config.yaml
n_layer: 8
d_model: 256
n_head: 4
n_kv_head: 4
head_dim: 64
d_mlp: 704
vocab_size: 976
activation: "swiglu"
norm: "rmsnorm"
norm_place: "pre"
norm_eps: 1e-05
positions: "rope"
rope_base: 500000.0
rope_fraction: 1.0
qk_norm: true
attn_scale: 0.125
bias: "none"
tie_embeddings: false
parallel_block: false
init: "normal"
init_std_qkv: 0.0256
init_std_o: 0.0
init_std_up: 0.0256
init_std_down: 0.0
optimizer: "soap_variant"
lr: 0.00617
beta1: 0.95
beta2: 0.95
weight_decay: 0.0
lr_head: 0.0105
grad_clip: 1.0
warmup_steps: 43
schedule: "wsd"
decay_fraction: 1.0
decay_shape: "linear"
final_lr_fraction: 0.1
batch_tokens: 131072
seq_len: 1024
doc_mask: false
z_loss: 0.0001
train_tokens: 330000000
steps: 2518
dataset: "wikipedia_en"
Each number is 128 + 32 x the weight over its row's rms, rounded and kept within 0 to 255. Layers, rows and columns count from 0. The size above them is the row's rms in percent of the matrix's.

# layer 5 MLP up, 704x256, rms 0.173, rows 192-391, columns 0-31
size [102 103 103  88  98 102 103 103  96  88 103  98 103  97 102 102  97 103  98 101  99 103 107  96 107 112  94  95  98 106  99  96  94  97 102 101 102 106  94 107  95  93 103 108 106  91  99 103 106  98  89 100  92 100  98 105 103  96  97  98  97  93  96 101 122  99  94  99 104  96 105  94  95  99 106 102  98 102 114 103  98 102 100  95  99 101  95  97  99 102 102 100 101 103 101  96  97 113  96 102 109 100 102  99  98 103  97  97  94  95 116 100  93  99 102 100  95 100 102  95 103 104  98  94  96 107 103 114  99  87 102  99  95 101  99  97  90 102 104  94  95 104  93 105 101  94 100 101  94  98 105 102 106 107  99 103 104 104 104 108  99  95 102  93  93 104  94 101 101  98  98  96 104 101  94  93  95 104 100  99 102 107 107  97 102 104 102 104 108 108 102 104  96  99  95  93  92  94 100  95]
[[ 99 108 125 146 159 128 110 203 184 111  93 133 135 128 109 174 175 138 117 104 152 171 113 134  99 183  84 106  89 105 121 132]
 [122  45 104 134 104 131 115 145 132 120  84 155 117  74 122 115 103 100 154 120 121 111 114 105 122 175 141 113 168 128 139 162]
 [156 152 120 130 102  76 128  78 163 192 143 144 133 125 124 149  98 173 157 124 114 124  85 105 144  97 117 139 108  87 163  84]
 [166 137 101 155  76 174 160  86 194 141 157 137 152 103 127 151 168 124 177 136 117  82 152 134 140 118 157 123 179 140 136 109]
 [129 190  85 191 148 119 146 108 133 124 152  70 156 155 130 158 128  92 172 115 155  74 160 136 125 151 145 150  92 144 200 157]
 [154 186 128  76  92 112 132 122 126 138 128 109 157 110 185  84 176 143 105  98 151 172 105 102  68 199 123 116 153 149  98 152]
 [170  92 193  97 106 115 131  96 106 143 141 116 153  85 178 137 104 158 101 152 176 122 134 141 160 161 172 198 113 152 142 145]
 [160 185 115  83  33 149 154 111 139  87 122  96 121  86  98 138  60 149 125  94 127 139 136 131 104 127 124 141 115  89 146 154]
 [132 153  88  84  82 189 193 105 150 136  94 106  98 110 147 159  89 144  97  84 145  86 162 121 124 112 119 142 183 131  94 153]
 [115 130 150 112 122 137  98 148 122 108 153 176  94  87 129 151 128 140  64 155 188 131 129 162 104 188 146 123 147 151 123 134]
 [121  88  94 123  71 101  37 128 171 136 109 107 125  33 114  76 130 113 111  78 157 203  76 145 110 177 182 156 138 134  93 114]
 [115 169 128  92 117 156 102 131 119 133 135 110 123 143 103 146 171 165 104 123  95 149 165  98 136 148  61 124  69 131  65 138]
 [ 99  59 116  83 115  79 155 108 164 126  78  57 173 172 164 100 111 124 118  90 129 119 129 125  83 159 127 171 131 111 162 173]
 [ 74 135 162 151 133 136 115 148 135  86 172 150 149 107 151 157 138  84 101  75  80  64  94 116 126  94 133 126 216  44 183 207]
 [115  94 134 144 139 136  77 108 142 158 137 140 100 161 104 122 144 137 192  89 120 119  52 148 140 160 169 143  88 121 163 120]
 [164 168 113 115 177 105 148 178 126 124  99 167  98 108 141 110 132  78 142 140 130 231 115 100 125 124 147 128  89 185 157 145]
 [122 125 101 126 188  98 154  97 100 131 137 149 134 129 155  86 116 159  95 122 103 129 156 123 111 133  88 102 175  99 136 113]
 [142 144 146 187 194 145 133 138 136 161 154 164 158  80 107 132 121 123 149 136  76  99 113 131 149 149 138  97 154 153  93 154]
 [162 165 158 143 147 126 120 141 121 104  95 135 162 123 158 148 159  53 173  90 105 127 101  63 109 188  52 169 149 114 116 142]
 [110 111 180 159 173 188 124 224 114 111 168  97 139  85 159  78 154 154 149 154 143  84 141 107 136 152 126 144 173 114 114 141]
 [108  99 170 125 162 125 126 120  84 118 126 154  27 124  54 130  70 118  75  84  87  99 169 104 145 110 119 145 142  89 105 152]
 [155  99  96 153  66 103 151 111 165 143 117 104 147 130 118 108 165 105  98 119 135 132 125 130 109 120 131 137 177 114 104 143]
 [131 169 153 140 162 140  91 181 143 168 129 165 143 135 160  98  84 189 159 159 110 122 136 112 114 141 128 111 110 155 190 118]
 [160 119  86  64 109 155 125 174 126  73 156  61 124  74  79 180 104  70 113 161 150 149 114  74 170 126 147 148 112 132  71 120]
 [129 149  66  97 149 143 167 112 197 167 199 122 193  95 142 138 152 149  82 178 145 172 156 134 105 191  98 165 163 135 108 170]
 [ 96 126 141 165 129 119 140 118 115 125  79 123 172 141 150 107  90 105 127 147 131 182  37 122 132 148 186  48  94 150 155 141]
 [114 132 122 121 165 114 112 111 104 123 147 122 132  31  95  70 129 105 109 158 156 139 146 111 150 116 187 172 116 162 141 169]
 [197  90 111 198 189  99 149 123 185  85 112 151  84 128 132 124 132 117 125 102  72 175 103 156 157 114  94 165 149 158 139 140]
 [131 134 149 139 113  88 150 104 192 167 133 216 149 196 145 109 133 107 143 128 169 132  91 136 119 142 131 124 100 123  95 163]
 [148 112 152 100  70 172 130 110 138 109  69 108  84 132 116 105 146 103 152 135 104 108 126 140  89 100 157  87 151 150  48 161]
 [100 174 138 101 115  90 154 116 119 106 103 122 169 115 112  96 143 164 117  85 132 128 132 124 160 150 100 125 172 134 176 113]
 [136 141 164 141  73  66 150 149 166 145 129 135 166  98 119 224  84 104  64  80 119 166 128  95 107 117 143 116 139  28 105 113]
 [135 117 211 169 140 161 146  96 100 102 130 135 113 135 117  94  87 142 148  51 121  64 192  94 150 140 148 130 189 102 124 147]
 [118 116 141 148  81 101 135  61 188 146 154 113 186 120 143  97 122  72 103 138 122 212 137 160 145 100  80 109  77 164  95 183]
 [155  72  82 141  90 139 116 170 120  94 106  61 153  92  81 129  97 118  90 143 103 149  96 161  77 182 129 121 111 171 101 168]
 [167 135 156 165 190 170 125 129 154 112 138 135 123 113 143  81 160 167  96 171 108  83  64  82 101 140 155 125 119 128  70 100]
 [165 113 151 143 176 127  68 113  99 128 122  88 110 202  97 169 125  81 111 114  60  62 144  79 157 177  98 163 149 158 146 173]
 [179 157 167 142 145 143  99 164 101 138 130 142 192 117 113 152  78 103  68  84 108 146 108  99 112 139 165 177 139 179 110 163]
 [127 172 108 159 131 121 170 113 100 159 121 103 151 152 147  98  79  86 148  49 118 211 125  98 171 139 125 172  73 163  97 116]
 [115 123 106 106 112 124  99  90 169 133  66 144  54 145 126 123 157 116 166 153  96 102 163  64 142 166 123 153 122 135 150 118]
 [ 81  83 107 129 120 178 196 118 104 139 130 146  65 101 139 105 149 125 122  96 168 162  69 163 118 112 124 157 142 128 147 121]
 [ 89 144 124 105  97 120 165 152 111 143  75 109 149 103 143 163 119 119 109 128 153 177 166 126 116 122 106 106 145 139 182 127]
 [127 151  74 128 163 160 128 138 144  98 135 146 133 141 107 122 126 108 139  66 141 120 105  96 145 128 110 100 137  54 137 127]
 [143  91 113 139 104 169 149  85  90 166 172 195  80 156 170 156  88 135 117 130  70 164 160 125 131 169 135 109  48 122  90 123]
 [ 85  83 112 127 103  97 137 129 117 151   0 106 105 163 128 104 106 153  93 109  97 107 118 100 118  99 164 154 124 115 147 182]
 [121 132  98  39 117 209 119 165  73 131 119 120 148 121 112 116 102 155 132 136 171 139 114 143 144  97 105 141 140  90  87  91]
 [108  66 130 129 100 128 150  96 129 141 106  92 202 138 175 133 111 107 142 124 127 145 103 175 171  82 160 120 165  69 117 185]
 [120 156 113 143 133  91 165 124 137 128 112 118 124 139  72 193  90  77 157 133  99  72 115 115  40 127 126 143 140 171 115  70]
 [143 143  84 153  63 154 176 165 131 148 198 142 153 119 156 119 118  85  94 130 126 105  99 118 126 195 153 131 164 187  57 123]
 [146 144 120 145 159 118 113 138 115  77 106 129 107 123 178 182 115 179 233 156 138  57 120  78 140 160  92  52 205 122 152 112]
 [132 100 121  43 114 110 105 147 119  62 135 126 123 157 137  96 138 120 128 128  99 109 130 130 126 101 111 110 115 125  94 157]
 [176 110 186 102 134 117 169 144 117 139 115 131 152  81 117  56 109 122  95 148 134 127 142 119  63 172 138 102 113 105 112  70]
 [119 149 144 125 142 123 106 110 142 143 152 104 100  85  74 119 161 177 178  90  76 118 127 188 127 108  86 148 108 158 149 135]
 [129 153 208 170 118 135  63 153 138 125 176 206 121 163 161  78  76 125 181 124 104 137 141 118  79 119 161  58 176 119  95 107]
 [142 159 133 111 146 133 117 126  99  87 142 129  94 122 146  92 117 153 113 136 116 110  68  90 119 171 168 115 142 159  53 149]
 [197  96 175 107 104 129 151 175 106 133  84 143  97 146 122 174 103  69  55 121  95  82 155 125 114 105 108 179 139 154  85 125]
 [ 67 150 168 134 147 163  80 167 125 149 156  78 138 146  76 117 197  90  95 122 162 103 156 118 151  82 117 105 110  79 143 108]
 [157 117 154 164 112 155 115 161 141 152  60 147  72 120 136 142 121 137 130 157 167 100 111 154 113 172 113 109 128  96 167 123]
 [ 95 114  74 169 159 158  35 144 161  99 167 106 128  70 147 136 107 104 103 142 161 109  91 163 132 112 107 134 155 148 123 144]
 [ 49 120 144  98 113 159 141  83 151 165 120 131 143  70 146 151 117 170  94 116 112 149 138 124 151 161  95 133 194 108 134 154]
 [108 160 175 133 161 157 118 144 114 122 170 106 140 145 100 123 125 137 135 105  94 159 116 172 127 140 137 133 152 126  99 129]
 [138 159 137 154 152 137  67  95 103 154  97  99  82 161 183 164 116 114 165 119 127  99 144 153 124 156 173 134 128 153 169  50]
 [114  96 126 149  57 109 128 153  98 119 100 106 129 121 148 126 101 120 137 118  64 135  74 179 118 194 138 161 109 106  99  90]
 [122 142 134 174 147  99 154 141 152 100 108 160 142 111 118 117  96 137 171 129 120 111 176 125 161 120 145 145 118 125 108 129]
 [101 188 136 102 136  93 142 199 151 125 118 100 171 127  82  76 122 143 121 154  77 171 110  80 128  83  91 153 170 103 124 121]
 [176 130 119 131 158 119 175 134 169 123 154  75 130 117  84 103 113 140 156 181 101 129 143  84 154 146 103 105  83 121 146 106]
 [144 122 152 143  97 127 102 177 120 175 146 173 137 144 162 139 139 136 134 137 112  95  72 114 192 104  87 147  45 154 135 133]
 [125 139 132 194 144 144  68 133  77 178 123  73 135 138 135 170 127 164 141  95 149 144 112  71 132  97 217 122 111 127 150 187]
 [152 139  81 147 189 141 147 110  96 105  49 180 180 155 125 145 139 125 158 152 153 127 115 113 178 164 162  73 124 130 153  84]
 [ 99  90 149  79 130 124 169 111 119 204 129 156  44 125 116 148 152  96 130 144  70 154  92 131  41 106 147 148  70 205  55 128]
 [105 119 137 118 151 118 132 118 164 167 145 130  76 114 165 132 168 110 113 176 114 125 148 160 147 145 106 197 154 126 101  97]
 [138  77 130  87 117 148 183 142 128 147 167 167 148  75 135 132 160 169 132 175 143 136 136 146 107 174 139 163 165  71 165  47]
 [126 162 143 135 147 151 124 139 149 144  85 154 183 111 113 144 130 133  85 173 125 116 111 137 103 181 199 167 126  81 106 123]
 [142 114 139 148  97 120 139 143  56 145 193 133 133 175 112  84 143 126 150  62 111  96 157 134 103 132 131 145 190 171 149 118]
 [189 112 119 169 116  92 106 112 124  90 151  49 120 133  75  82 180 160 141 170 119 145 150 120 145 135 170  75  71 154  93 122]
 [137 168 122 115  49  62  91 138 184 141 117  87 135  70 158 178 133 107 181 139 154 133 154 106 133 148  69  71  85  80  68 137]
 [138 130 136 115 110  77 181 175 108 200  56 173 119 161 139  89 117 179 103 134 140 153 174 105  82 160 124 182 145 153 125 150]
 [144 133 142  53 147 103 180 132 100 111 111 194 117  54 122 143 107 181 101 200 159 171 151 131 141 166 109 156 147 178 166 170]
 [159 117 114 123  82 154 151 153  90 167 107  82  88 121 152 160 157 101 138 153  96 152 179 119  88 167  99 140 119 136 156 155]
 [128  35 120  70 113 171 156  93 149  88 132 107  77 153 122 158 135 106 167 133 138  85 106 179  83 132  89 123 141 109 130  82]
 [139 116  80 105 145 146 136 215  58 120 112  95 131 200 116 149 121 116  48 140 109 146 105 103 153 179 130 117  87 173 124 127]
 [117 109  91 147 164  65  66 104 120 108 118 171 122 120 133 127 134 135 169  95 181 130 140  71 128 170 188  84 141 118  80 164]
 [133 111 170 183 128 107 139 175 127 104 127 179 181 135 159 163 107 148 144  94  68 125 157 146  96 149 128 142 164 201 114 195]
 [189 128 162 109  87 104 180 110 104 155 150 161  84 139 126 126 142 127 136 148 161 165 119 141 133 136  62 107 116 118 102 150]
 [132 123  82 160 155  80 105 154 181 116  91 133 178  82 143 142 150 142 179 126 105  98  99  93  65 148  85  99 128 129  96 109]
 [125  82 117 126  65 102 109  95  69 158 133 130 120 197 132 109 176 125 159 116 157  43 149 139  95 139 193 117 123 148 106  97]
 [100  62 102  48 118  97 109 162 111 147 146 160 140 154  61 157 124 132  81 111  87 118 141 172 103  62  70 156 164  90  97 124]
 [ 70  93 138 100 180 176 164 138 161 119 134  83  78 117 192 164 121 130 138 157  96 106  97 156 122 139 148 138 124  92 131 157]
 [ 98 110 143 126 126  82  86 119 150 156 113 141  84 132 113 119 124 142 110 155 177 177 129  78 119 158  89 105 154 142 108 132]
 [169 102  83 109  96  59 100  96 151 122 104 169 132  76 124 134 129 124 124 108 138 160 123  77 159 111  95 133 108 156 134 128]
 [115  82  83 140  86 137 159  95  96  70  95 104 152  71 137 112 175 115 121 101 122  93 151 101 135 156 127 126 141 142 141 101]
 [115 118 152 130 118 132 145 111 116 111 135 146 173 139 157 182  62 134 110  99 158  79 111 126 118 106 125 130 158 145 158 166]
 [139 149  54  69 160 121 146 169 165 139 148 126 109 132 116  80  92 118 141 131 152 110 139 156  89 143 162 173 140 196 124  83]
 [161 108 115 108  69 112 185  79 119 122 178 152 142 137 154 149  83 122 160  83  89 140 132  95 138  99  83 107 118 177 136 131]
 [181 130 187 140 114 192 113 133 141 104  89 131 107 153  95 154 184  83 164 201 121 164  55  86 151 154 149  77 106 143 109 132]
 [190 165 145 105  98 102 132 150  87 130 126 137 115 144 109 120 113 168 187 130  74 132 209 124 137  46 152  84 111  96 140  91]
 [104 116  85 136 168 104 129 146 161 142 137  99  90 107 129 121 140 120 124 120 133 165  91 153 123 127 145  81 148 122  79 142]
 [145  81 130 139 127 171 162 129 140 178 118 151 167 127 194 110  97 156 131 127 131 127 146 136  80 169 117 118 124  88 205 167]
 [153 168 140 153 103 118  98  74 115 141 140 135 161 106 162  57 165 109 146 118 181  72 143 195 117 170  81 100 181 144 120 173]
 [115 167  76 167 107  83 212 102 104 157 151 111 128 160 142 147 163 138 187 129 149 133 136 102 158  99 139  69  74 111 115 180]
 [120 101  82  94 125 143 123 149 172  80 104 140 159 124  92  99 131 134 141 141  67 174 118 157 152 130 115 175 142 151 105 121]
 [145 165 148 103 135 112 192  86 105 154 147 167 163 165 131 108  81 114 126 149 193 104 142 104 122 147 144 194 118 131 133 194]
 [129 137  62 125 158 105 138 125 129 108 164 161 159 130 100 142  99 101 130 117  81 150  93 151 142  72 128 156 108 103  84 174]
 [117 102  83 114 133 103 154 142 113 120  85  98 119 132 128 123 126 143 121  78 165 161 160 129 145 125 100 101 155 115 102 133]
 [132 130 109  88 170 155 163  65 126  96 115 113  77 153 125 103 161 145 122 178 129 113 164 134 104 120 155  95  95 129  48 102]
 [160 152 125 189 102 123 149 112  99 120  89 162 139 157  93 138 148 113 171 115 162 121  68 101  50 102  85 182 143 119 130 103]
 [187 123 104 145 162 147 193 114  62 112 148 135 188 198 128 105 142 125 103 113 106 153 131 176 193 172 134 158 144  96 194 123]
 [123  89 175 100 176 196 164  60 141  95 174 137 149 167 171 112 123 135 164  89 127 164 138 132 124 129 125 145  61 165 159 123]
 [147 163 211 127 155  82 161 128 110 138 138  79  94 113 112 124 211  91 120 128 141 122 189 113 118 192 156 133 183 130 138 173]
 [163  98 103 178 128 132 100 119 112 107 127 131 175 128  85 106 144 155 185 143 142 145 170 180  96 133 100  55 172 160 133 115]
 [155 195  53 131 180 119 120 129  81  81 128  69  83 127 117  99 152  81 152 159 141 113 129 141 111 123 105 160 118 204 102 144]
 [130 122 113 110 183 122 110 131  87  99  92 164 108  81 156 151 145 113 149 138 129 121 155 131 118 146 136 153  98 127 102  91]
 [119 143  76 200 103  69  79 171 164 144 143 108 168 151  84 133 136 156 140  90 113 105  84 157 132 133  86 187 147 156 157 148]
 [120 105 107 137 118 162 168 101 111  74 178 119 109  67 124  84 163 140 121 201 179 111 112 146 175 139 162 160 120 157 155 117]
 [131 122  88 163 115 104 183 104 161  43 114 121 127 140 156 126 106 134 207 155 110  70 113  73 110 123 101 153 109 111  85  99]
 [125 158 167 172 117 199  73  84 123 158 154 184 152  84 114 116 151 140 130 125 109 163 111 160  98 110 137 109 161  80 138  99]
 [ 82  99 140  95 148 108 131 143 145  93 128  80  89 122 138 157 143  86  89 144 184 103 134  54  97 114 148 109 184 221 186 180]
 [ 95 148 143 144 203 117  78 129 135  88 131 142 118 106 108 133  96 155 136 144 131 138  77 170 161  90 146 140 177 146 119 124]
 [115 163 113 146 188 125 170 104 142 114 134 124 110 129 120 110 110 164 126 112 113 139 112 128 128  84 124 119 116 121 141 165]
 [171 139 123 114 172 100  78  91 147 135 141 118 132 109 125 138 155  94 116  88 139 162  60 103 153  46 163 147 139  81 123 121]
 [118 164  57 117  90 154  82 132 185 108 165 152 151 144 181 122 134 152  94 163 133 177 107  82 168 109 161 157 118  65 150  94]
 [ 98 120  99 100 146  96  98 137 112 130 129 132 117 152  95 151 134 111  53 124 162 224 153 125 139 120 149  90 106 102 126 125]
 [168 192 104  89 139  98 138 119 145 103 157 197  99 113 190 120 114 150 157 170 128 160 186 165  99 144 148 161 142  82 129  68]
 [175  64 105 111  94 132 148 124  70 140 130 113 141 162  93 127 156 128 197 135 100 111 155 108 104 137 170 149 157 123 109  86]
 [ 89 103 194 108  86 114 126 144 105 131 193 120 144 153  90 142 127 116 140 136 136 144 169 169 131 167 141 204 212 125  77  83]
 [152 196 145 145 152 140 116 186  94  67 115 122 125 163 147 189  96 146 160 135 202 100 190 126 186 102 182  98 137 117 126  96]
 [140 238 156 139 116 111 123  53 131 158 154 103 143 128 168 138 114 138 161 166  67 170 152  89 135 110 184 149 137 206  46 162]
 [157  84 138 137 173 160 129 146 110  96 121 145 127  96 111  73  94 101 121 113 111  96 172  91 119 112 138 139  68 205 129 150]
 [128 129 194 101 120  53 104  95  73 193 108 109 153 164 178 160 122 122 172 161 121 109 108  46  99 143 124 105 128 154  91 149]
 [120 123 157 125 101 115 139 147 107 160 156 139 159 128 144 141 119 165 126 124 144  73 113 153  79 100 207 139 118 183 179  94]
 [163 149 155  95 137 196 115 134 120 192 172  86 139 138 231  71 119 166 145  91 112 150  96  99 167 105 137  91 107 108 108 153]
 [ 97  77 190 149 156 106 140 181 119 143 167 153 114 130 127 146 100  66 169 173 131  92 156 146  76 101 116 142 145  99 132 145]
 [ 96 120 185  98 149 163  69 134 154 138 175 130 181 141 130 146  74  79 152 102 141 120 139 160  69 190 156  49 123 130 171 174]
 [147 113 136 161 163  90 148 157  63 116 134 159 129 123  95 170 118  91 107 128 153 208 142 139 135 113  86 185 158 146  97 108]
 [156 146 136 156  83 150 101 126 143 135 130 184  84 117 121 129  85 167 109 130 175  91 120 131 159 110 165 121 151 157 168 125]
 [209 122 102  99 170  95 162  83 152  57 100 159  86  78 137 167 122 139 132 129 134 192 108  80  74 132 107  98 202 168 155  90]
 [122 137 135 106 152 148 176  96  99 180  68 108 100 198 133 168 120 153 106 123 142 161 150  97 128 146 132 172 104 172 143 110]
 [121 155 121 179 149  80 122  97 130 155 108 158 157 153 157 157 126 122 126 186 154 130 175 114 156 144 180 156 161  80 113  86]
 [197 145 145 136 130  82 132 125 183 125 104 171 124 182 109 148 156 145  69 128 107 174 100 120  85 144 144 178 139 134 147 188]
 [128 122 116 115  98 111  92 175 136 146  87 164 166 100  93 119 161 197 115 119 182  87 141 126 191 131 144  87 141  59  81  89]
 [109 137 121  97 108 164 153 161 130 115  98 112 121  83 129  39 117 176 124  83 208 110 133  83 212 127  70  62 159  98 162 148]
 [156 113 174 120 103 130 136 152  50 160  45 131 123  93 103 115 164 127  83 139 174 103 137  99 144 131 116 113 106 120  80 137]
 [124 143 100 140 104 111  71 105 121 171 144 196 156 100 129 118 124 154 198 173  62 121 129 128 137 111  71 127 176 128 124 106]
 [139  80 150 142 122 119 169  98  88 121 122 110 132 159  98 115 134 101 150 116 167 153 153  98  91 114 176  84  96 137  90 148]
 [174 129 163 124 190 117 119  96 136 150 117 153 110 122  91  93 168 139  85 151 113 171  58 120 153 189  97 136 107 130 128 201]
 [ 94 116 141  84  64  88 168 103 135 149 138 163  95 125 167 119 166 148 128 161 104 157 178  84 139 157 158  96 150 102  97 145]
 [ 93 110 142  90 181 125 132  93  95 113 144  86 141 130 132  89 101 114 117 156 145 109 120 145 171 103 106  92 114 144 134  65]
 [140 166 116 112 152 136 124 112 133  89 126  88 115 137 109 118 157 172 125 127 116  73 104 132 156 167  98 204  78 151 187 166]
 [ 94 122 133 149  87 131 177 147 151 148 144 129 146 131  58 116 129 149 131 108 117 123  89 124 144 182 137  48 120 105 119 150]
 [103 125 188  95 181 101 110 132  83 129 121 139 113 160 107 129 153 135 174 115  92 168 140 176 147 100 146 175 168 130  85  89]
 [213 105 127 126 150 128 152 109  69 120 175 102 153 128 111 174 171 168 103 114 146 158 157 186 101  64 110 152 174 143 138 135]
 [140  87 130 116  93 104 106 111  95 122  76  97 114 120 158 120 152 145 148 180 149 162 158 111 113 149  84 136 148  75 125 136]
 [145 102 105 164 179 173 170 138 101 179  88 104 114 133 139  90 105 104  94 141 101  96 167 143 115 116 141  71 158  95 136 104]
 [133 169 111 103 118 124 135 118 130 101 156  96  95 158 137  85 113 137 168 121 158 101 195  65 139 107 142 116 164 136 119  91]
 [ 96  92 178 119 139 129 116 144 154 129 162 173 123 129 131 134 128 215 185 136 138 166 183 229 127 159 125 127  48  98 133 187]
 [117 122 112 107 138 110 125  97 111 207  86 122 103 147 143 116  77 118 153 129 157 166 146 208 106 188 113  83 170 109  91  92]
 [160 126  91 167 124 157 168  72 103 139 116 117 130 150 115 174 122 153 127 115 129 190 145 159 100 116 146 169 174 109 135 110]
 [122 131 136 114 119 170 167 104  89 160 147 157 131 174 160 100 140 174 100 141 132 115  82 202 158  89 161 132 157  67 111 111]
 [146 162  93 130 132 177 140 138 109 135  84 118  91 117  90 112  60 122 120  88 114 140 107 161 180 167  68 131  98 149  66 138]
 [ 97 111  95  92 167 121 151 198 106 122 167  77 171  73 172  91 149 183 117  93 133 117  59 100 144  93 149 146 117 201  56 136]
 [120 114 119 123 113 131  97 130  60 182  75 123 160 122 117 155 146 210  98  98 141 120 136 132 129 116 144 169 129 102 168 129]
 [118  73 131 108 159 129 169 108 148  63  90 164 137 123 115 128 119 123 108 141 119 125 121 121 142  95 116 133 125 197 104 157]
 [ 75 117  90 145 162 118 141 129 127 138 120 189 103 111 158 144 106  81 119 161  92 122 101 151 119 202 159 147  38 133 129 149]
 [128 146 145 179 170  97  95 122 155 143 121 106 168 156 109  98 109 121 177 150 181 143 123 120 127 100 114 185 142  89 147 134]
 [128  21  56 114 120 142  68 148 129 157 171  92 148 158  99 178  93 153  85 105 164 181 167 137 135  99 128 135  99 124 133 131]
 [140 131 149 105 125 103 175 175  99 102 137 135 119 179 131 147 124 157 108  97  98 102 126 126 168 141 109 134  70  97 146  73]
 [124 168  89 166 199 150 151 116 151 153 131 101 154 108 164 124 137 143 136 109 113 165 140 160 101 145 102  90 128 114  86 142]
 [ 96 161 195 116  84 147 113 151  95 136 129 156 123 167 127  94 170  88 154 131 121 133 105  98 140 131  62 182  89 112  64 108]
 [ 66 128 112 132  95 176  76 127 146 158 132 139 159 110 126 108 135 167 143 154 139 138 132 109 119 219 151 152 178 173  85 129]
 [137 144 155 105 144 124 164 166 152 103 127 165 151 168 103 178 117  75 109 130 145  96 183 117 130 168 126 143 170 105 149 145]
 [162 132  95 144  74 119 133 166 169 129  77 171 113 150 140 103 192 112 124 174 174 137 141 218 183 131  91 149  78 149 108 108]
 [113 167 103 175 145 130 133 126  90 154 137 164  97 141 176 150 183 127  72 130 155 106 198  91 148 110 116  67 129 118 121 122]
 [115 123 136 195 131  83  78 132 121 118 128 141 161 185 145 130 145 118 126  64 134 119 108 149 146 174 102  76  77 164 102 153]
 [126  71 158 118 175 145 157 137 117 148 126 133  86 123 110 119 161 137 152 109 142 182  42  76 128 170 140  63 142 136 184 115]
 [125 169 145 133 141  93 151 153  99 141 134  97 139 130 154 130 143 131  59 142 146  77 144 100 156 174 112 115 122 109 151 112]
 [172 117 186 163 139 115 172 183 129 116  85  82 104 162  74  65 137 146 160 103 140 132  93  85  79  98 142 105 133 165 126 116]
 [ 67 140 142 136 118 140 122 160 144 138  89  97 129 105  93 155 114 151 169 127 155 144  58 127 146 158 132 152 114 144  84  99]
 [ 79  79 141 100 136 181 113  91 158 117 147  91 169 134 152  86 144 157 162  42 107 100 159 180 180  90  76 157 102 140  77 105]
 [158 148 135 153 131  60  81 131 109 114 212 161 112 120 177 105 149 155 161 113  79 148  86 112 141 137  37  76 139 116 124 117]
 [ 76 145 198 139 149 149 163 156 146 202  88 137 119  95  81 118 140  86 100 132 141 144  88 161  94 139 134 148 161 126 175 112]
 [149 132 143 128 143 128 156  78  61  63 138 164 155 159 121 147 115 138 105 142 132 127 146  68 124  39 110 134 139 135 148  81]
 [104 138 108 110  99 119 135 141 193 108  99 132 127  51 106 149 105  89  99 140  66 159 122 159 147 102 107 154 129 138 128 103]
 [120 155 115 156 250 157 200 131 119 167 133  93 108 150 138 109 166 114 153 125  93 114  95 141 123  93  75 141  87 159 109  83]
 [122 125 113 102 132 166  84 141 125 125 124 157 163 129 149 142 149 122 110 139 119 136 156  74 109 106 169 145 150 147 189  99]
 [165 172 169 129 139 120  97  67 147 125 101 143 125 124  91 152 172 130 122 109 206 108 134 177 158  63 115 122 134 112 183 123]
 [ 73 102  80  68 137 148  99 130 156 123 170 142 130 131  90 141 174 145 151 112 148  73 119  90 107 108 131 147 148 162  55  97]
 [ 49 131 130 131 134 151 142 112  71 134  97 122 137  90  97 169 111  96 120 168 122 152 137 135  75 124 162 100 128  75 118 129]
 [123 162  94  86 106  63 144 174 114 165 141 108 103 129 134 172 148  89 146  90 132 129 124 161 129 117 100 144 101 130  98 117]
 [134 133 125  97 143 154 131 147  73 140 162 114 144 153 162 140 139 144  92 124 112 112 100 159 112 124  82  92 115 114 155 117]
 [ 74 154 121 192  89 126 138 129 132 129 211 175 148 111 157 106 181 165  67 111 113 130 119 109  89 126  81 178 132 152 146  80]
 [120 120 209 157 160  93 113 120 111 141 181 135  92 189 168  91 160 111  99 130  95  64  86 173  44 114 118 187 132 170  94 120]
 [ 56 110 167 110 131 133  91 123  96 131 152 144 147 127 168  91 117 119 140 105 127 147 152 190 179 138 168  86 152 145  75 173]
 [104 131 122 175 165 142 157 147 144 153  96 120 147 132 107  98 111 155 127  96 126  99 174 117  97 117  46 123 172  99  86  97]
 [115  88 160 108  81 105 115  70 124  87 255  87 162  59 193 164 123 132 112 118 120 122  72 125  87 109 109 143 127  51 116 154]
 [176  76 150 177  86 134  87 106  96 165  89 121 147  72 169 112 143 116 130 118 143  69 197 132 127 107 103 124 144 143 141 131]
 [189  82 126 174 157 136 162 114 149 207 123  80 162  95 116 169  96 125 150 165 160  97 163 106 154  49 155  98  84 145 158 113]
 [ 92 104 130 116 144 140 106 122 113  96 176 156 123 149 136 128 151 133 141 113 141 141 109 129 153 147 104  94  94 161  97 174]
 [ 81 167 125 166 144 193 123 144 107  75  98 114 148 125 136  85  89 124 101 135 147 173 149 138 133 168 141  97 154 195 147 108]
 [193 175 172  55 114  41 136  78 128 105 167  87 141  88 181 136 143  92 123  65 159 128 103 110 144 101 141 126 153 171 151 180]
 [180 150 116 123 201  78  89 132 172 145 156 137  57 166 112  49 143 112 125 231 124  95 126 138 101 178 126 156 132 119 161 120]]